config.yaml
positions: "learned"
beta2: 0.99
weight_decay: 0.25
seq_len: 1024
Each number is 128 + 32 x the weight over the matrix's rms, rounded and kept within 0 to 255. Layers, rows and columns count from 0. Numbers have three digits each.

# down: layer 3 MLP down (transposed), 2304x576, rms 0.0237, rows 1410-1426, columns 192-383
# up: layer 3 MLP up, 2304x576, rms 0.0354, rows 1411-1426, columns 192-383
down1410:104103152108137168139115138130160144127086147130127156131115135081112097098163110133133104149126141140132124133132162176124139110106150089107118116144092118086102131112105132133137105140162111115124115107078128129136122128122114116133098109148093145153138138146157142155165123142114153112117136104184153103093101106129140119155116139141172146105123130118095099120146120150108100161120149143120131160115111108153114111141120149108126113137133125161144154128149144144092131112114137099106133109122109119127125118135178181079074116144116138097153156131151129091176110139107152126
up1411:126124143087143098131119143147156126118135190222120108087233079145119134166118143180121107151085166070122133147124113101117128140137103105077112167120124071067147154135125205135094094087150130131133147102100164191191135111171149117154124104143145084173146151108169144151079129130167100138136105114101124146144150210153123105125185115120160127118196153093120143115168144188154140186090117164116103152128075100202142070101079164166117115172103082115141161101029131097139109168137113123073110172098171084154125149146130050089132119108122120130063185093094126082072157127118173089
down1411:104136171169111098140164097099083081135202204142058088143168122147141125125188069174145093121075114175144127103090181214170144073116170115118148067183201143139120165088162103163055098114152168102124152075192114118109166200146145113195165071155203133072063161110084119201097144144089152112141109100134096128156132110139147140176046163166125184092122173060068129136116148141210116119113119149070090086133078166125158141158098192083121078090082135080111095196079125072122147130095160067117123037073139190101118053118150087098145109175177089146143113122150143160140187111157082170
up1412:222162115044110128179129196111126169138102153150144137062079181060139094169130170109110099161160154095095142162120122052094132189098119126042123109116078142093148204180184114137169104132115125074100089161127120110129145201066105083151129116079146125157112145115103150149156134106180154067098179161137115125113161118126130150110117095138132125061161099169117121140140176132126121185152162111173119030119095147087110097150161137161169158098123081199153069114079157173152037211120132173163112113122117058076107153107100144137147072120179122146112204123062140122070167114157127114
down1412:139116119104163123200202095123140158119138126181118113182119219150219087120115157187129128117150100078130117101241161080121136178050170102119124092118109133103155160124077102147153067134164145148092050207133149100146098188008109163148065120109125118160073148106143207092133197068097137094099075152120129153122149191094110112137135096119125183122124131126086128146066193128154139178152128075179089057119148138155154068144100125134118111130140086106080089135113112255047163164130110109146119102141098100123155128128135125138153156135148192109125113166072114128147164109121109112
up1413:173159164058121139111178090068096152142176153107093097200133103115085183116062153118173113148113132123094143146123109122128154026172124122122130129135229114114133145142108184160089201139191130193120149106141088164118146114166130175140130106143138145077166132217166178167082121120118103036139098129144161079120151161153131057139147108136130113189134169140155080147157090138130075133141127075100092139116107058120162121137103108092100125170139146101155096135089195184182127147185133125125061158096102117113130168136132079119132173154142124106060135106093147121163146149087086163
down1413:096135069205144141146094120174090120129114107085128117072117159196168077110097116091085133159130123105135140139102081135148199160130104133170165145145065109120138067106136140115153062178131069123166081133169069154127120159135117099087084124122111093131194155087116139071113129107121146158155151179090077115072146106115139180198166158134160152116099164161096116165133120147187133132144170160166186098181122219131128227158183166190107104191050118146157131124187104159077109092087118072126178114130148117175130136101155193097115138137150069121152139151152123130126135116112097131
up1414:084152139102114130097206065144138125156164088160090133125155147126132133079107146158094128179191091143132146119116160100114115098100125188140143122096093106118148064109133173147070130135152176156103095100130119161151096157176055129101110123176150085109138076134111122167121136112129114145105138128097136118100118148155124139186104127104136122090128111096158195069125138126192116140139123149164094107180084094174137162144142132150161108141100145138168141136165121052214110114095098115122083183141197135156124139122155138163152126130096087109127101095100071109100111123115107086
down1414:142118140151066127114111099150069104137148129138137139112109159184124120094139108179079130122099223096135128156077173097073133108136129111118117179143089150123176113089141128091152095083102080113180126154115114124150136114101141107138116098090116162168112172085097117084146149161086153129171183124188165100120179122138093107078169085163151126135158102171062130114114123128077106107103111167158141193116114123137122140111125078161153147088122117104142109116116133143112111109139123115139202146113122051156106125168056096132127153219120096142150147139166144150119172145159133147
up1415:154124145051143150149136144057125088102178171139176103088115183110079146184117186143124134135175129135161167106120127170155158093130138136081146174098092070072108173182138140115165120126124131124114138174188131149175122101137182160083105181155148136179074147156118077118074163143142134164121085177129133136122158168179109098118139119186077123136152146111168136105112086158135117139122132113130084144169150099191130181121184201175084166104131157109115104099108118099131143132111151142125097133098158105109132138112110116120135161113104079156107134113141145128155089132199077171
down1415:084137088147075083132119135169154124145122065100150092136161115157114104104098090088208130129135131151158161141168145127097062140146109081178128137138112175136194092060142117152135142119147153192141131064141090105138184132151120105102150087163060094092110172108135153133103132164142146099148149135110142143157080106106125098138174152144115157136126084140137082146136138116088120093128157126123097101173123101121172124138104096125126123142124064137126126157116222147156110078116121078175143119143116093113102137124065191132118161084158137090134147162123144121096110089097164172
up1416:163166129103092109122153063111095131172106155166130164130122151168180146149161172184114101147173076153199124117096171159157131101120115124117110171141077141078232130107145136075141095120097103130112123174128134126099095120112157141087114131166168114121141110070130115157123164171167112123149143169120048144133166113138096152129120143079083124122104110083081091128128116128169100162172124156142114069146046060135222068100098109112115146104100170149149157175132117119146087134099134182172121110086172149063122140115163121170119162101102137091103098205101096094131143125128120160
down1416:120139087169093121126167141119104117135120155198141128120143170160120110079081149177124109116122107106148161095138142144163101106053116150169167102136121142154164100153129080119096126150133180127142148124102111100169121152133091192141097085149104095139174108130119125089117137154126125181130185132129136167140122100153142167120104081148094137101080128105115135098153143112092140152133170125151093118147153155154094131143120124157158100139129103071126163123158153134169132091168151144144104118110122130140155111146126163155093156114129122134053123143103137083127083177103124180
up1417:123125096109125107109161089056163152110149148139135110127176134044113165151092111114131144120146159095136139104142151130116107106114136118057166067072116109111110117119118133138127082076146199094151151156147118111113097071120201128139087147115136168141134175142168145137127098081143115046127058157163175155097187159152072054168141140119076107065198136135191156086152112185154097169137091109145144133116123133119139085020158125106172172174138087066110121082106167141114122122142173125169086156148172088158144159147075076157132110104143210154067150154093147161113135158132146155
down1417:109144133176142135095124176110155152145124148157138133134136109149124150122160171150144095135082060112180150100102118112119101148173104098117142171137076088099123114149167078153125118174087108160112150131110119110142156099098128077112166111081109136180111149124154108134131111152170147202107109090090093114129077123162132136142139148069124127143091169109091090133128089093108169082151148062127117171132141115116151137080157175118165023128139085079142104092135146184156113139132120127128128103132147130086106090134190163105126116110120103152180147112141132104095142157144161126
up1418:116137126163132134163094061059134117094072077126150129138107145106133130144134156147164131134132118111165159156057078156162162105119147125119137171186149096143110113078183107109162079132180135138123117139170145154139137146116113112130158115151146140121153106133142112146147126140126189109123123143159071120134179097105079157129128102101096140136159108141110132140103143164180112163120105129074080143166141121154135091141078130106097109129093116184169148113106164164152114136128121158140138146109139077157160110105150120144154146106115151180153154195099130122136138106123123073
down1418:129076117102091111126136145099161121115082068098140150075131149108114143125127094144132046127132121148144164134157151161081130073147109109110168143095108153130064168073151106119157117116132179104174103136136091099133110160185119152108106135136071157130151103077061091167109110144151184091170173148121117060133128151118126123114035130177138105135135177165072099135115071121164130148213145135142076131093115124118092119144095118077130120109107154045115125135108179174137185132172139118146129123196106154128140079163101152170146096074139115207115112183186101155147140077179118146
up1419:086143131076124158090097105128129079141105174081138161114198120089097172142108193147063127129117122106180161053125197128184127052130106164079111137125119120134120150121164134159142201169135126104119103156178118132135121149171157118131124148107187159099125152136123080173093162100106116173184071145107088145117222103133131118079142153077160123137154149113104102128148111158108089154121137127110172118106083076170167112073087093129068115139129124181142087084115152116173122158147149116130130146087155108118141119112170093211097090093122150129134109149114120158195153067147135204
down1419:164077113132156135137163189122102151121112120103155127156148109123193146135158113054103118092151098097077106115190123170124136178129148162141123153118137108143160174125105088141137120079122117182110136110149116089149157055215124087094105120132106106166132101141090111155171171155121133071087080118147133092110154088108105159117135068088079094091133143105124133214113097166110132145201153120116164150135146082112110161142101166125093183139132141072123121181092135103016160132140147062084161143172157166094152178117133154170141122144140066188082140181181093083153106086115159107
up1420:168080135126125111171122072136161118096174152128116084092158172073125138188152149105125116123183162124157118167114153118173145077139129147145055084125139138106105162164093107167132114103101199099184148121124117155168119117127138115140114100111153142127133144137149147136066153091132128127131121132130109112122173116088069080140144141122148116098116112132098092136110114156117099110124147085106089116166100126095126132107087165108099134183104125135102114091167201187140166186154153081117147191192153090141104157173104104162117125000122083133126145125132116203117159090157145160
down1420:108110166156148166092119089079177125100096065093123160112130097123100126115126119088096143128149166155078098158070138177133123177104130130090155127133131180106058097110105108131146125090128217112109167162151108123161140129139146184143138150081079183166164111096115182103140106153134120074112128105170109090100072090120094116178139119149113139091089144157100109121118148069105177123131156127130153119111140092063124098133125103122135176150101107147092115129120095091099129097146109115091134155153153124132136119134146142150091149117135127151126123108120119103107076126138112110
up1421:130079117107123085143116116132164117117110112122162154155113125149139219162126127151142190130139132103131160105155125087153127148079085111130143147140130156116116174116118150140128130120125118145123154108124077121124149148168098137088135128098143123165138128151134133135110156174107100106102096142116113093143159129142053167169141149093099101114166060109141136164128174126137141144091090101159137120127129129105149157146150122129130111121124094135117141136105126133131113146099135168134135111158189083143114146147126112141145109095145145121125104139142084125147109144147134154
down1421:135167159166112224151161121065082103082174137145103126088095114077125079093161120143131096180111118175116100114100166115162163077174202139164143139060129118121130096135101091160140121128110178091105066120129243120161151150054156122158125088135088104080151106070159158197134093104146181146139178112149165119122049141163189095063161060135156137164091227173111122068135061137117071148166127173095140142186181079134084106114091154103111162125103175131104109094156126127113135082141133114111114149124083158119096136084137156094076161149134125136139140125102158119115147120096107128
up1422:124077093130082109137148098083118149124143087111144142118097121131111225141129144110146144140156135152138172060143109119164146135125092156147134168132137082145161141150175135115126165123137099123119151112127127153100099148118135131098182164107153126124161196113150141115092130122161123055123128124124034105122221182138080169143138122115078134072099106188109124140143099117102092129072137099177115122151066117139149148118111092037115102170129119125051168148115157165162120102106079154131128072110120134157123163136136104139145144131116129077147183141102124132177126142130116131
down1422:098128098109141097071104115131099131150099081080128150138091104123127103129155185083123128092106102124134103151112093169110125110134079142107161107147131163126163138136198154076095170152129131133155143109129106149131151116112155112105155179150117155142114155116079092073094090099148145148122124079114118165030160160164164183117110188118128137130135142115160151123153152082128110077153138101103140124131147144154102109113133118105144117117185131140132149101144116120129159125086131111075120120161126105124176135172107112164127146107093103167123109127104118164145106106154163107
up1423:101070163080112145118187104093146101103087162166118151162111148088109160109199198144097098133138115114103180155122166114108121143120118178146097126120113081092166119077187077103096118167126115058156146117175144157171125151138121189138143176163131142091144143135108177144120125116082129114163088126110110147128176195120065121112137116090040174137136141163152168109156145113133150165131150152112151137149149137139206148112064194159064101098125141087145132132114150095133115166076145115130130106053092125185148159166196111190136091097133191171121134147119115096138177080137126123
down1423:153119114108130091163160115178131113111113130157165151098129187101083169133097148079154089166141121097125167157129126150098146150127141118113133123086109138098146114197127154161085065094158135147075120083090110084149101091174097151187124198084155119167164129130136181075174116141113131135133061103136190129145132096093157129175096091047110110141158090071128110125167140095167098160142167127131068104203171126097120130176122169064133150168147148171125168119119109060076156056125101072116100132155116146165108124067125134182149075123161197130143140054118156131126110085120098109
up1424:118056136148109135095085142097138135120083212129195157126157193133115131176131182177129153145140156142158179143125201069133106213116143134077109115138102154161133178174192133164127138128143147123165138088147172171125045176110074099090104155124140097163062147102139171092142090162158136115069157157109185139091126144162153108147102135135109165059179086115099113189113205127108145154180107167067135115154161102089200117153066113171165043058127099083089158120164139066193124182119160145084103149183089107129104162131064160138126154114118092074101112121123141126159068137167157044
down1424:065141098168178143127078063120157125082143201172145143178154154128119045116099144148173144091085081094180135188112027139216124120178114196151086059117102189092132150100163136186128164100127064180181094133129068066150149067192070094096145134135093151207128079111126145068189156145157079121039110137217104049149140186110160091067179117190132101172053127156161212131132244163104110116120209101119134121085136152116153125142154139125149131115122085100115087075152075129089102178126070166167182121133146070098122115165161128112125171109174100061080147125120118081116150239116140147
up1425:175106116121074111140156131133115105108111146184111164130123153052144123142106118150141147172143109053114154127106177126057119156097113136085082134149127083157161162110189111137108119108118153156109136092095121089156094135102067152143094163129152090174113155096058180162147141132173133097121075129157089079086194163156090114148133135148130174105126129119128105101162076167098121093100054085112102067187156115050169065113144131076113166158127059126117191124109166176148126207167133112195123136157094151148126158161060037152152139125239131148134145164089113074116165140124131102
down1425:123123118059142117145129112160108136141140064140083114121117147220144152119114119168200135139048125147134103128168152090128168125104131102127151107102134066160145128121128148087127106153145121115239109149165148171134117139136108121162163113158133106123094140136132175141104155086144112145150137085116071117142132150118141150150149138127173128119143128144105199119104143164134097119134127152152197118084133138148126190104134124171143116072178125104127085108130150109149082146122189078131185131123166143118085096114141133114131079142163117070073130106143157114143080119148145118
up1426:128106114079094097155172126092113081059149145110130180096169122115099109165141137126131210145124149116145194102119109109172147126129119148117112129175131127136155139123138135145117041128146144148145109107149158169076118120139136161091138132111094116082150193110147161118119150133125115097102083116162071153105200164157086096163139134120063103074108146124200115110155100126162099184119114121112080111179131063072159136084162120126110104124143165129086150087115139134143088182109160130158140142095207160158134148113153107168120103082129132097147107106107115099128071132145158112
down1426:123127135184145093140150140138121112126130081085160137133084134109129120140150153088126119170161156143139114157147125149133143066127088145100076130113061087073133123148153095114117137176127086127136143125140138146140106162137081119163145164122145116127127131135132114140148117145130154137153085159070096150126134105104191141131096124161148145104130145110105152111131112151142070101134118138101112097158121183154140094110145150097155151141188141141102081085129144133142112126108135120080155151079149063094140157148173109104118097102103138101105121165123115135161110078160097126